Weights of a small GPT-style language model, trained from scratch on English Wikipedia.
Size: width 160, 5 heads of 32, vocabulary 2048, 7.72M parameters.
Architecture: LayerNorm before each block, tied embeddings.
Each number is 200 + 40 x the weight over its row's rms, rounded and kept within 0 to 999. Layers, rows and columns count from 0. The size before them is the row's rms in percent of the matrix's.

# v: layer 2 attention value, 160x160, rms 0.27, rows 12-31, columns 0-159
# o: layer 2 attention output (transposed), 160x160, rms 0.259, rows 12-31, columns 0-159
# q: layer 2 attention query, 160x160, rms 0.206, rows 32-33, columns 0-159
# k: layer 2 attention key, 160x160, rms 0.203, rows 32, columns 0-159
v12,133,203,182,188,265,206,232,197,242,206,197,189,216,98,162,154,243,229,156,201,141,181,222,247,187,200,198,249,207,133,119,206,236,215,158,196,239,186,201,217,238,202,251,216,319,241,192,208,224,177,130,191,164,136,272,267,199,245,192,180,255,173,201,236,173,217,149,248,142,206,227,235,121,240,209,255,243,201,135,207,225,201,181,202,292,173,148,260,197,216,151,194,212,159,203,157,148,196,114,178,174,189,206,244,232,144,183,214,175,129,213,201,175,214,150,182,148,192,233,145,176,243,237,166,202,261,230,263,165,247,189,274,205,221,206,213,183,143,203,265,158,185,327,174,174,211,282,216,219,178,251,152,179,193,193,206,231,147,167,206,203
o12,144,242,213,251,207,158,168,139,101,165,169,177,147,167,219,196,177,186,255,229,189,196,177,94,144,166,259,173,112,161,191,185,237,215,153,276,180,200,260,195,246,215,179,242,181,222,212,194,199,153,192,262,216,263,80,167,220,163,163,277,206,232,183,230,180,168,224,193,240,215,164,191,156,208,219,200,225,250,262,229,195,224,246,175,236,194,235,173,240,186,232,210,206,146,253,190,177,237,215,213,157,215,182,184,150,248,167,204,119,249,173,153,254,241,260,206,228,194,193,197,221,221,209,211,136,123,179,214,205,207,177,193,167,206,149,70,273,225,238,164,250,257,132,189,176,156,135,173,110,253,211,230,205,199,199,207,226,223,208,228,227
v13,141,143,280,198,197,221,222,242,214,219,189,140,184,195,214,206,195,168,249,125,244,228,205,195,189,265,223,233,189,111,219,186,183,193,178,49,239,233,227,203,214,154,227,236,229,218,148,252,225,155,141,117,225,177,202,110,251,169,173,213,164,190,149,148,193,219,139,186,112,138,176,220,230,222,239,208,234,172,169,232,147,151,216,226,186,191,158,237,170,146,207,193,223,143,195,166,179,193,205,216,155,289,201,222,235,185,181,157,171,209,276,189,271,150,217,206,240,283,241,228,219,200,211,231,186,220,222,188,145,118,264,221,139,166,187,144,246,156,180,236,261,168,197,188,200,236,198,150,295,226,212,224,199,211,183,212,252,220,212,267,220
o13,148,172,171,262,201,190,152,131,292,205,183,207,197,199,93,191,146,199,144,232,188,191,201,156,244,182,186,162,189,264,145,271,216,144,189,250,198,199,209,197,152,252,139,173,177,160,173,106,180,150,267,200,157,218,174,161,183,232,248,136,134,163,264,223,193,258,163,182,265,299,217,164,178,246,146,171,143,193,252,218,193,279,267,178,199,139,234,178,237,240,197,205,189,215,198,202,206,144,211,187,233,117,218,183,177,214,218,258,154,210,155,268,206,192,155,213,252,144,193,208,189,184,211,172,156,158,211,196,185,244,164,231,202,249,165,212,142,240,256,252,230,243,210,267,252,251,173,226,154,200,229,173,267,223,200,217,190,184,197,207,276
v14,141,232,244,284,164,137,250,143,141,195,196,137,84,255,160,182,146,179,201,207,165,168,208,253,157,228,208,185,244,238,156,131,226,160,246,232,196,132,183,180,201,126,256,201,209,120,190,196,241,154,178,169,161,237,197,213,196,238,171,201,242,178,152,244,178,176,121,111,228,184,211,202,226,201,168,187,189,153,209,204,252,242,181,189,183,170,220,213,208,156,250,176,209,204,232,193,171,187,255,206,257,282,167,221,181,247,224,261,187,268,143,149,202,176,187,196,253,141,187,229,220,187,205,99,183,169,229,188,153,207,214,181,256,223,238,144,257,220,236,276,227,217,262,262,196,249,226,181,214,140,238,181,230,186,244,136,263,241,141,209,215
o14,146,201,180,123,200,182,195,183,220,262,283,189,320,200,223,193,190,210,184,231,179,213,200,118,258,86,211,210,200,229,198,236,167,274,235,78,142,178,238,197,223,208,185,256,170,242,150,240,173,251,159,254,212,169,211,153,219,184,255,196,194,210,239,210,200,205,265,243,116,223,213,219,232,222,171,209,196,210,235,160,147,149,177,255,231,182,254,180,194,226,242,199,220,143,210,182,223,205,185,178,169,218,269,188,153,162,189,151,232,128,239,312,201,204,212,197,236,173,156,216,163,242,220,185,249,222,219,219,226,192,166,257,153,243,196,221,246,234,172,160,164,205,151,133,182,166,228,178,136,212,128,199,183,204,218,208,105,140,265,237,223
v15,146,151,163,164,204,156,263,173,265,176,157,138,180,203,245,275,141,236,236,194,206,200,134,148,180,186,203,166,215,223,219,151,177,204,196,137,246,212,236,192,272,204,254,177,173,193,142,168,182,202,205,204,195,201,247,249,244,171,205,216,227,247,130,219,191,192,242,207,199,196,260,226,182,218,186,172,181,163,184,239,206,154,268,128,229,213,249,172,233,254,206,282,257,221,144,245,217,170,241,188,156,228,244,241,203,203,255,277,246,145,237,207,222,204,280,161,162,164,224,211,187,214,167,244,164,198,113,227,154,165,234,219,302,101,160,226,162,227,140,202,138,184,191,143,181,125,256,159,201,212,264,242,165,138,217,253,143,253,222,212,216
o15,156,198,236,292,178,219,229,247,134,268,286,211,159,208,162,133,187,268,159,221,197,148,243,191,215,251,207,156,177,143,193,186,229,295,191,230,195,263,152,178,220,246,184,204,207,212,233,229,237,170,242,198,255,225,232,158,176,168,164,223,167,164,242,174,250,239,159,184,220,211,193,163,189,237,227,226,248,259,259,241,230,231,150,220,115,144,84,183,215,195,196,126,174,178,187,256,246,244,141,221,164,150,188,256,164,202,178,191,204,207,234,228,201,232,153,186,234,264,174,156,152,244,158,246,186,193,281,184,208,271,189,187,164,196,293,141,210,149,324,190,200,154,184,187,190,202,179,215,193,169,200,155,179,215,227,167,208,155,237,164,195
v16,141,189,127,230,204,163,235,199,165,180,270,225,303,205,153,150,184,311,187,142,233,236,239,157,173,187,215,169,231,261,129,200,237,199,192,224,192,246,184,222,121,180,205,186,257,149,231,119,238,190,231,174,189,215,186,209,229,316,165,139,161,159,240,281,281,260,222,227,242,146,216,202,188,131,204,206,198,234,228,182,158,162,154,190,193,157,160,196,217,181,197,198,178,213,212,175,191,200,229,229,202,201,194,219,157,236,259,176,206,238,197,189,204,225,247,198,207,178,256,234,218,196,215,221,244,248,298,276,165,222,226,203,142,115,164,162,237,159,196,179,230,195,232,171,238,192,279,142,245,187,213,205,208,162,219,132,112,198,218,132,253
o16,143,209,227,191,189,126,166,164,234,266,161,195,134,116,222,257,218,152,165,249,202,186,276,213,244,209,208,217,208,149,207,173,199,139,150,191,250,124,167,205,190,216,148,222,173,195,227,238,288,228,147,273,132,149,231,215,188,162,188,237,246,229,196,165,111,200,251,173,77,202,169,236,244,213,214,148,255,169,204,175,267,158,160,200,195,209,208,192,119,229,188,171,150,214,170,233,163,199,213,144,198,156,163,190,172,180,259,255,223,209,188,212,197,156,166,235,190,137,129,238,198,206,114,231,142,148,143,178,219,147,92,219,271,167,210,188,254,164,170,205,177,207,157,218,211,238,173,233,183,255,197,208,212,235,227,237,204,208,164,238,214
v17,149,179,217,196,195,211,181,154,207,217,152,152,202,179,218,177,255,229,211,258,182,205,146,177,194,131,233,115,219,201,174,188,200,176,193,244,266,189,169,177,225,170,234,152,180,174,141,217,186,206,243,146,194,219,168,174,181,145,212,208,236,171,214,231,200,172,190,167,185,192,232,288,251,245,164,142,258,143,121,222,217,236,161,173,117,260,215,163,163,274,139,219,258,187,203,167,135,168,210,211,183,264,244,215,218,216,156,267,144,182,229,182,141,105,179,153,217,202,215,256,234,115,219,230,210,201,266,249,124,197,224,205,236,118,212,210,155,320,233,197,265,221,250,243,129,224,174,219,153,261,167,194,243,214,174,221,161,137,208,187,218
o17,155,227,182,145,270,203,204,228,226,173,289,215,198,171,160,209,170,149,230,126,200,184,249,186,158,261,231,167,186,257,149,222,225,227,212,147,165,215,152,254,165,256,186,269,202,229,272,197,191,169,161,206,127,149,164,256,206,202,193,171,135,168,147,216,224,270,138,217,169,283,165,180,247,243,209,171,195,280,228,247,163,223,177,248,189,178,180,148,291,166,234,239,161,139,196,238,236,187,231,229,264,184,186,201,153,234,187,199,192,169,229,212,275,273,239,251,276,184,238,159,185,248,228,165,205,138,191,143,200,245,216,219,191,162,152,200,220,164,199,187,100,147,211,135,228,229,254,228,227,218,229,224,186,195,233,175,151,171,277,209,251
v18,138,200,231,204,200,285,284,198,214,257,268,245,237,161,153,167,223,170,215,182,201,172,207,167,172,277,260,172,205,198,232,182,149,210,244,195,179,230,249,199,192,191,191,251,181,147,190,203,163,183,183,203,232,233,261,321,168,162,195,189,208,197,178,226,247,159,162,227,183,222,158,247,259,252,200,202,191,110,237,188,234,144,206,186,212,221,181,216,194,195,162,122,161,138,233,251,163,136,150,129,93,127,214,256,217,197,224,237,210,173,232,221,212,256,132,244,216,175,192,219,142,181,118,251,172,190,188,243,222,191,154,88,224,227,237,229,172,163,159,221,191,171,201,176,154,245,171,183,171,262,188,290,190,251,131,180,202,207,156,233,204
o18,145,156,214,177,214,212,148,251,153,144,203,220,158,271,281,192,186,290,168,189,199,207,235,149,198,235,222,296,146,191,180,251,199,117,200,182,173,202,162,217,216,223,224,166,217,261,187,169,233,165,212,197,122,180,118,140,235,163,166,168,191,185,237,130,221,252,255,231,228,165,239,161,101,171,246,209,171,227,285,215,232,277,223,278,221,192,195,179,171,246,167,278,207,243,214,225,191,245,213,271,262,265,252,196,222,263,157,234,256,241,155,187,163,172,261,158,190,177,154,163,173,187,205,153,188,198,206,205,222,198,235,284,226,207,187,142,183,266,206,214,155,204,212,159,163,143,240,213,204,144,173,135,237,190,203,249,224,196,209,191,184
v19,139,219,189,185,214,205,183,147,260,173,269,238,211,180,122,159,256,269,245,172,251,154,163,263,180,253,245,137,210,166,239,223,157,248,199,200,194,225,207,250,247,119,162,229,185,162,188,260,189,260,256,230,245,273,240,128,143,238,211,211,236,200,246,239,247,220,163,157,179,162,216,161,227,135,165,257,229,206,191,202,226,186,224,184,229,149,224,261,284,213,172,173,222,242,245,177,134,150,268,272,201,212,194,228,261,149,243,196,191,184,217,177,201,247,158,196,212,143,184,186,190,118,185,237,201,204,180,178,212,134,241,159,180,191,182,192,250,279,149,202,269,211,180,173,197,157,125,215,137,244,226,193,196,131,218,112,172,169,164,228,221
o19,148,128,234,212,165,152,165,202,215,142,145,202,253,191,256,219,220,146,223,225,208,224,260,178,162,141,186,216,181,235,174,271,237,211,217,197,209,134,165,230,141,225,199,248,287,236,151,148,182,109,158,233,232,158,140,233,236,205,222,142,159,234,166,168,235,173,246,206,191,235,190,165,244,205,225,216,215,235,147,185,226,210,175,197,158,180,114,207,160,303,262,222,180,203,154,236,236,208,166,102,229,165,192,115,183,269,148,164,232,210,207,210,258,142,227,252,205,249,193,177,227,178,189,209,172,235,176,224,180,218,140,205,198,161,190,249,164,109,196,173,192,87,209,232,176,211,271,230,163,211,220,177,212,164,213,278,264,254,218,210,181
v20,138,180,196,162,179,232,185,139,223,206,134,217,234,142,180,225,145,101,226,124,210,230,281,157,238,213,203,277,180,149,187,189,221,181,228,99,195,228,203,117,170,182,273,244,252,178,184,150,162,252,165,236,128,156,162,257,250,204,192,215,149,189,161,193,240,158,184,181,249,216,229,225,235,187,220,129,232,235,158,127,186,195,158,228,184,229,157,177,189,268,259,168,115,225,214,182,249,254,184,222,253,194,193,197,202,281,161,209,175,233,163,160,178,217,261,179,205,251,235,251,193,153,113,153,179,227,222,194,195,286,153,135,159,139,223,210,198,202,186,256,235,215,234,225,195,239,255,207,213,232,233,157,172,249,223,213,212,146,219,240,187
o20,145,195,268,210,267,195,230,181,174,319,174,154,186,189,179,173,244,208,153,175,188,169,215,207,279,214,181,133,230,208,212,260,184,215,145,221,183,258,204,182,228,229,191,170,149,218,244,236,211,219,174,163,216,184,265,202,198,192,235,159,189,77,231,222,136,218,274,164,181,191,188,254,181,237,146,194,171,155,271,196,164,258,248,173,216,210,282,199,227,211,96,250,301,130,284,239,84,223,200,204,197,227,210,221,214,202,208,178,287,190,196,173,180,190,198,206,185,93,160,166,223,241,200,201,197,207,174,163,214,148,145,188,185,209,206,190,216,165,168,190,123,190,185,177,196,191,134,212,147,221,176,193,129,175,217,200,156,243,199,153,174
v21,147,231,220,154,210,173,152,135,268,236,161,179,189,189,185,124,215,255,165,249,226,190,145,239,173,135,170,190,183,238,244,170,193,229,227,196,239,236,254,160,172,217,235,227,278,230,240,174,239,204,215,211,129,214,215,201,179,183,224,216,179,238,155,278,203,191,243,251,121,142,208,221,62,148,136,178,248,135,191,215,213,148,216,205,111,144,151,166,224,153,262,167,134,169,244,249,245,135,253,191,247,169,203,197,192,282,216,197,206,167,220,127,219,221,249,236,207,239,185,218,181,202,155,209,240,205,198,213,196,223,247,234,196,222,152,203,187,183,261,203,165,192,109,117,233,188,205,174,301,230,156,231,217,188,213,253,178,213,177,186,192
o21,158,138,131,247,208,210,245,198,186,130,259,207,227,155,208,164,153,224,238,157,233,222,191,203,131,208,170,240,250,175,198,239,209,235,181,195,190,154,144,165,242,167,213,134,118,168,169,237,189,153,213,238,191,194,235,152,168,249,165,303,195,165,150,144,165,223,167,220,263,295,179,211,299,251,178,178,199,176,155,195,254,184,190,199,216,272,205,178,153,258,155,195,237,196,172,162,195,250,195,197,247,205,138,206,221,198,226,152,254,201,170,230,162,254,187,157,240,164,159,163,116,242,160,228,213,190,207,231,166,211,161,212,124,180,234,179,193,189,204,146,223,194,227,201,192,238,159,246,139,199,285,153,239,124,316,248,237,171,197,234,213
v22,137,181,230,199,155,195,215,167,149,216,214,213,248,260,228,308,91,260,188,240,212,161,241,187,162,189,232,151,225,183,271,226,180,215,219,219,113,164,222,231,220,170,223,251,288,229,208,222,242,207,170,233,226,227,204,169,161,237,164,213,234,200,220,142,202,214,196,282,220,189,173,238,126,207,185,144,219,168,223,152,166,188,211,205,224,268,245,227,261,185,184,198,256,271,176,196,164,202,206,194,107,187,207,196,207,234,69,189,190,170,187,189,273,195,204,145,244,199,149,239,159,161,145,223,191,125,170,172,192,225,190,180,190,200,170,203,187,189,178,233,158,214,229,191,182,261,159,165,102,239,91,244,170,198,244,170,127,190,158,153,232
o22,148,236,193,190,222,198,199,286,269,154,242,209,200,153,258,168,257,172,262,208,232,227,156,162,245,207,204,192,142,210,207,227,156,205,225,153,253,260,91,207,246,238,186,198,127,230,160,256,182,209,227,157,168,168,180,217,245,212,232,189,108,161,178,239,203,142,182,104,182,114,211,214,216,219,198,335,198,220,203,174,238,280,193,241,228,200,159,211,204,265,167,167,151,163,247,243,188,190,194,227,257,174,176,223,217,194,182,221,210,232,235,259,162,251,149,178,164,264,187,198,140,172,175,144,205,251,198,250,219,197,221,164,301,178,213,170,147,237,203,194,177,227,193,198,238,165,238,206,277,191,245,248,215,199,176,232,302,218,194,204,173
v23,129,220,211,149,211,198,197,169,219,285,163,197,173,114,150,250,208,230,172,170,156,189,129,249,260,238,265,239,160,185,127,129,216,166,191,184,192,198,115,251,201,137,257,223,118,167,181,296,217,184,213,207,232,192,230,189,172,192,156,194,133,234,191,148,227,173,156,236,237,200,193,263,112,194,267,184,270,208,215,191,174,183,138,226,186,272,175,199,184,235,196,170,237,255,182,195,201,179,240,165,255,227,291,202,176,201,256,199,211,258,203,130,117,190,156,156,269,222,225,239,208,201,239,245,164,193,239,255,269,132,166,169,184,268,196,125,152,184,151,180,226,189,205,197,197,110,176,227,200,183,240,170,206,206,210,216,170,191,220,217,194
o23,141,202,223,215,198,214,128,183,182,175,308,259,151,251,210,142,189,231,236,229,165,199,260,217,192,180,146,142,250,166,144,323,244,182,209,129,143,250,229,166,134,232,186,188,201,200,205,171,279,148,209,191,200,146,141,244,232,244,232,212,254,192,242,216,156,195,181,171,178,244,194,167,188,175,110,192,168,169,214,181,142,149,160,147,178,158,207,203,219,148,208,197,164,127,191,223,200,251,162,191,171,158,159,170,220,192,120,246,266,174,166,158,194,159,278,222,118,160,215,249,197,197,152,246,271,217,207,149,183,274,210,264,207,177,189,248,238,235,131,185,216,214,185,207,220,250,215,231,138,255,196,139,195,180,170,194,189,164,235,195,212
v24,147,203,145,247,248,213,147,223,197,142,201,170,112,170,221,187,198,193,230,147,188,220,262,224,119,213,229,276,161,178,244,175,239,224,149,211,135,200,199,200,258,193,99,184,202,261,243,241,235,138,180,240,195,237,219,143,194,94,232,208,252,163,177,184,123,133,171,232,169,279,259,175,168,199,186,237,154,215,270,278,258,209,133,156,139,199,184,229,201,196,219,215,164,196,218,190,218,254,165,236,225,190,147,218,155,207,182,217,206,162,149,157,168,148,164,244,262,212,213,228,226,216,238,318,163,191,171,153,118,206,190,146,196,203,238,202,248,170,202,256,208,184,241,221,179,162,194,220,163,199,153,241,189,248,234,195,167,232,262,232,198
o24,156,157,208,161,123,216,235,141,150,219,168,233,269,202,249,191,215,224,190,295,123,138,158,156,228,248,212,169,185,236,194,169,162,204,231,202,320,128,184,198,186,188,198,220,135,190,233,183,135,238,250,250,214,75,250,223,171,226,223,167,189,190,258,205,208,210,218,216,224,153,162,178,153,254,234,161,210,211,138,167,111,235,244,213,243,183,136,230,242,177,209,236,220,191,202,177,108,203,171,178,184,192,254,202,168,202,193,223,119,211,213,248,254,204,244,138,138,259,192,214,262,231,186,111,263,245,174,178,184,203,202,215,145,254,184,177,199,211,222,177,239,208,205,165,266,216,202,197,156,185,241,139,212,161,250,144,215,225,175,181,191
v25,172,171,130,190,207,206,135,162,205,256,189,290,236,160,207,188,220,146,261,172,137,228,179,218,129,250,215,214,198,210,161,157,167,265,208,222,227,179,181,211,200,240,243,151,171,253,222,214,209,238,110,136,172,199,175,204,225,256,140,221,183,163,230,192,172,238,148,179,136,177,275,138,119,280,251,246,231,194,164,200,218,288,221,238,220,253,161,193,190,226,230,196,201,262,237,288,201,204,210,183,211,233,194,161,181,202,252,143,273,221,215,205,132,246,220,161,166,161,195,162,215,241,169,220,167,157,138,221,178,129,245,240,200,173,200,220,226,198,172,171,271,215,224,183,158,278,187,190,126,173,105,265,167,248,208,183,193,207,178,166,152
o25,179,214,173,179,177,177,259,194,229,151,186,197,174,234,239,241,141,257,173,292,252,218,161,161,242,279,181,173,190,179,241,254,151,169,246,230,168,217,218,262,145,147,228,247,252,242,214,169,215,145,239,209,125,151,213,270,164,170,246,248,217,174,137,216,208,140,229,246,222,274,236,234,264,180,179,207,136,205,291,186,165,166,218,163,155,209,235,200,237,173,142,189,173,198,187,194,200,176,217,219,103,197,201,202,224,175,171,188,145,194,159,197,268,173,183,298,205,262,188,198,161,124,211,190,159,271,233,210,222,207,154,182,201,239,244,121,224,232,219,198,166,243,153,246,255,165,218,164,270,179,262,142,216,180,186,201,235,242,152,217,137
v26,137,175,198,175,268,181,240,230,202,251,207,170,168,181,187,220,215,229,213,217,190,225,236,214,160,204,261,223,212,180,172,301,165,165,161,228,184,178,201,265,213,157,212,201,164,171,149,249,151,168,249,175,251,230,222,207,181,210,174,243,123,232,174,216,159,320,220,211,124,158,122,172,200,206,258,128,184,172,170,196,160,177,184,204,208,167,155,239,169,201,206,183,184,276,216,159,170,161,240,174,144,223,134,181,179,242,246,114,193,183,163,264,188,221,137,207,159,227,215,209,251,243,234,182,191,234,216,192,232,236,153,239,313,224,221,189,239,197,129,217,167,118,178,164,117,170,195,185,209,266,214,162,196,322,244,240,196,208,285,189,177
o26,144,214,176,149,145,178,179,129,225,204,236,207,224,190,214,197,184,178,205,197,172,238,241,188,211,240,225,162,125,195,183,184,226,167,230,190,276,182,177,117,129,222,202,166,216,227,232,140,244,220,165,249,209,244,180,218,209,157,161,242,165,155,254,161,211,156,222,142,184,208,281,157,217,228,151,267,257,153,154,225,310,197,177,181,123,112,227,241,181,160,176,206,221,117,148,166,194,166,173,216,184,256,228,200,250,231,122,214,184,255,231,160,208,98,228,211,216,171,235,159,218,161,196,189,188,137,202,203,178,225,237,170,124,192,203,202,159,283,229,223,242,258,218,233,211,178,217,259,162,192,234,291,232,154,223,104,245,191,158,216,172
v27,141,215,316,240,239,159,169,131,178,216,219,215,270,194,213,234,232,254,197,164,182,134,217,187,219,264,216,254,164,199,190,179,178,242,230,183,206,162,185,164,196,133,183,147,255,172,264,237,188,181,151,212,135,208,163,87,236,186,147,251,142,167,179,273,293,248,160,202,145,214,228,272,189,249,197,208,187,194,152,205,154,149,182,189,224,209,227,167,213,211,179,229,223,229,148,168,188,193,157,278,202,165,196,199,229,199,232,175,234,245,179,187,171,236,118,216,281,227,186,165,188,154,254,310,199,101,193,250,158,231,252,180,205,181,239,275,231,186,219,160,199,240,196,203,252,208,276,171,237,150,207,158,197,219,160,200,252,191,177,182,197
o27,144,214,79,168,180,205,229,223,253,115,173,251,170,238,133,231,131,202,190,234,232,244,172,180,194,141,163,175,244,230,165,171,235,232,214,247,205,238,203,217,238,232,207,169,184,194,210,146,243,227,252,194,206,179,149,214,170,206,286,139,213,241,180,167,126,188,265,216,241,225,163,227,202,230,172,243,220,177,213,185,253,212,198,270,216,217,187,208,178,150,223,143,147,160,194,240,187,179,228,141,225,273,191,144,202,157,105,294,224,135,261,262,217,172,237,217,181,232,169,208,202,209,257,156,228,189,253,176,232,133,155,198,217,157,178,128,273,187,205,256,196,130,215,155,201,257,197,190,165,173,260,192,180,268,260,117,159,203,200,178,180
v28,151,168,130,243,169,181,248,253,164,228,225,224,227,171,203,290,163,178,207,244,267,242,212,186,208,243,226,157,171,165,259,218,177,196,243,109,240,196,234,260,188,237,217,222,142,165,251,232,141,225,200,156,245,289,241,308,119,124,164,196,235,151,217,236,82,166,175,162,162,159,137,148,288,229,214,212,158,192,172,229,211,200,223,193,218,173,184,179,219,146,174,184,201,208,257,217,238,272,198,256,239,156,192,177,229,238,242,196,188,227,253,162,154,188,207,160,166,182,177,241,155,152,255,181,173,184,235,235,186,219,163,229,148,150,169,193,188,322,188,222,246,149,246,192,210,198,193,196,208,154,195,175,231,150,185,206,180,227,217,181,176
o28,161,180,272,186,186,175,217,201,203,218,211,192,171,229,209,113,197,145,165,180,129,87,156,157,216,175,205,268,205,226,196,214,190,204,150,216,226,249,209,127,177,178,244,234,248,223,125,130,274,149,219,203,201,200,270,181,218,229,182,227,187,270,195,131,260,214,270,174,161,205,266,189,196,196,272,194,173,201,269,221,221,195,168,281,153,204,188,251,187,232,249,244,250,174,167,140,202,178,263,142,156,178,169,220,180,206,271,198,198,167,135,185,248,209,210,215,177,161,189,124,181,194,215,187,227,110,275,185,168,161,244,144,213,177,253,290,157,153,263,179,143,191,169,230,206,251,219,138,224,174,190,223,201,194,199,202,129,178,170,178,160
v29,144,272,200,259,132,221,239,185,201,229,163,172,261,290,173,161,206,229,257,207,167,253,295,171,213,258,120,231,163,174,203,218,206,231,160,211,151,146,243,190,207,187,169,198,174,167,169,231,224,177,157,259,234,170,165,193,195,184,201,278,250,145,176,174,205,204,184,168,219,125,246,182,162,191,174,174,141,266,156,222,142,172,137,213,144,221,199,168,188,326,195,227,201,197,190,186,202,181,120,171,207,194,196,165,207,269,110,211,144,207,230,86,245,298,246,172,237,211,216,199,189,198,219,245,250,210,223,235,178,224,198,179,142,185,252,191,227,216,206,173,294,204,202,226,260,168,160,157,251,159,220,206,179,183,176,146,164,197,161,197,223
o29,151,112,202,165,166,152,230,214,155,168,196,214,154,211,200,158,211,135,134,205,247,224,139,253,200,117,246,212,207,159,187,189,176,249,174,188,214,220,185,262,189,192,194,199,184,220,278,196,212,233,189,186,185,231,162,217,115,234,224,124,134,235,227,211,144,271,234,216,196,175,154,198,233,217,210,185,159,208,189,150,297,236,250,100,214,226,171,216,214,104,102,172,257,203,252,238,214,210,274,219,192,215,256,181,166,170,256,201,157,190,121,256,192,193,190,264,138,118,218,241,233,183,218,191,151,194,229,191,175,179,236,197,287,172,166,202,188,110,176,246,135,245,206,155,213,260,196,270,167,223,189,202,211,198,230,226,229,221,230,219,206
v30,163,253,214,107,240,173,187,237,316,279,197,205,207,138,188,146,213,156,145,205,213,205,230,239,226,136,230,254,221,151,242,274,157,164,163,248,244,273,217,209,150,223,185,207,254,183,185,230,273,299,258,200,177,180,179,166,158,196,204,204,211,135,116,169,176,177,186,194,190,235,197,182,223,205,210,112,135,166,249,222,129,176,226,200,163,195,245,210,147,256,218,199,193,223,224,242,179,135,154,205,194,165,222,233,215,158,209,222,196,166,119,216,204,124,228,205,243,201,142,206,191,202,245,206,157,227,203,177,190,194,248,165,218,248,262,239,284,197,248,267,231,175,183,208,186,171,184,170,222,185,174,198,163,153,154,203,189,323,157,204,207
o30,152,200,215,245,121,196,180,226,134,143,191,177,209,212,221,296,241,188,148,234,170,192,144,185,136,255,189,207,247,260,196,194,218,182,201,167,188,167,170,264,224,186,225,139,139,239,192,200,120,209,131,187,159,204,176,165,235,230,177,160,264,196,265,141,225,248,242,157,279,195,132,229,191,193,208,248,245,216,185,229,234,203,213,219,170,186,111,243,238,174,177,245,265,151,173,149,198,155,223,245,246,218,211,200,192,193,187,205,197,157,220,193,139,212,132,243,247,169,213,144,264,107,154,231,229,214,133,213,212,218,102,229,163,194,221,192,141,169,290,112,174,244,163,172,255,241,196,226,133,213,207,225,244,206,200,179,216,155,175,178,157
v31,142,234,233,208,242,261,257,157,162,279,165,264,190,261,206,203,155,176,215,242,182,185,189,188,180,198,182,249,208,101,249,186,165,209,195,187,195,255,148,150,125,170,214,166,176,209,196,217,206,187,92,161,203,249,264,258,129,252,227,195,248,138,196,214,173,188,234,225,236,215,125,244,205,198,207,243,218,264,193,209,195,200,182,236,136,190,215,114,173,149,114,157,186,223,196,225,153,221,246,168,204,200,174,219,212,177,235,127,228,191,245,233,219,118,188,247,235,280,195,190,155,210,202,260,262,273,236,191,202,235,239,207,198,255,216,199,139,181,218,227,232,158,188,158,189,160,214,196,235,183,213,205,160,100,172,284,166,280,149,232,231
o31,142,157,169,193,173,242,231,157,238,125,241,190,190,201,199,142,256,209,139,191,208,180,156,133,201,189,188,177,255,293,263,189,193,116,186,232,200,206,236,193,246,230,116,210,241,160,165,253,190,190,287,239,257,142,200,128,224,206,179,228,213,290,181,159,225,274,157,206,177,252,212,208,157,226,179,209,167,189,232,201,233,166,239,186,168,174,158,223,253,263,274,209,158,129,218,197,246,285,199,216,210,237,193,189,268,206,208,239,186,228,169,216,137,225,198,158,225,49,225,157,252,211,221,193,233,216,152,235,197,184,230,209,238,141,209,217,225,204,156,183,186,269,213,233,258,163,258,169,191,239,147,208,227,181,212,148,189,137,201,252,209
q32,113,239,143,216,188,252,180,210,253,169,175,170,243,116,231,263,266,204,234,163,301,164,233,143,145,196,170,208,210,214,252,204,213,265,200,223,145,206,175,181,241,250,242,256,153,254,166,265,155,270,158,220,165,230,227,220,170,194,259,176,193,212,174,213,249,196,148,258,210,215,145,264,198,201,205,215,249,190,244,175,262,175,246,237,224,210,224,247,182,217,202,146,108,202,225,214,189,259,162,174,223,198,125,278,217,148,147,200,169,208,291,228,207,276,165,214,227,160,168,183,152,224,232,160,234,182,193,247,179,195,231,150,170,146,160,116,184,229,118,175,230,204,176,143,188,176,217,178,179,185,199,239,120,185,198,153,260,238,233,151,245
k32,116,267,154,221,227,226,258,179,229,190,186,231,308,247,273,253,175,164,240,261,243,179,227,211,272,198,185,215,238,172,237,214,159,175,256,208,191,92,227,160,222,192,148,185,218,224,156,247,196,259,167,208,193,166,234,188,175,205,207,137,221,251,149,237,230,253,223,233,231,149,200,230,212,181,167,128,220,105,180,126,197,183,175,240,228,237,200,213,223,170,252,151,143,233,103,222,198,217,256,247,210,195,200,127,132,163,223,231,144,200,281,236,199,205,183,200,264,185,114,225,161,184,206,154,222,145,160,182,143,127,219,255,248,199,214,202,211,166,188,199,249,196,181,212,152,223,236,171,215,199,168,170,292,246,177,263,230,173,172,194,199
q33,114,209,227,218,209,238,135,228,233,146,249,205,177,162,263,199,165,199,216,166,185,170,191,210,263,171,101,203,211,184,265,209,192,207,173,162,203,278,243,196,204,152,175,200,156,200,154,210,245,158,220,185,234,159,268,137,216,216,185,214,184,259,227,161,205,195,194,170,193,178,189,178,174,215,256,239,214,212,193,151,147,215,149,164,186,108,160,258,217,249,234,220,211,79,239,254,190,302,201,194,162,183,256,227,262,215,120,278,206,235,279,197,185,209,160,183,185,149,179,217,236,280,182,207,244,285,153,231,189,198,199,226,209,174,217,152,224,205,189,223,223,174,166,278,267,176,290,198,125,160,165,163,201,259,181,159,174,271,139,203,208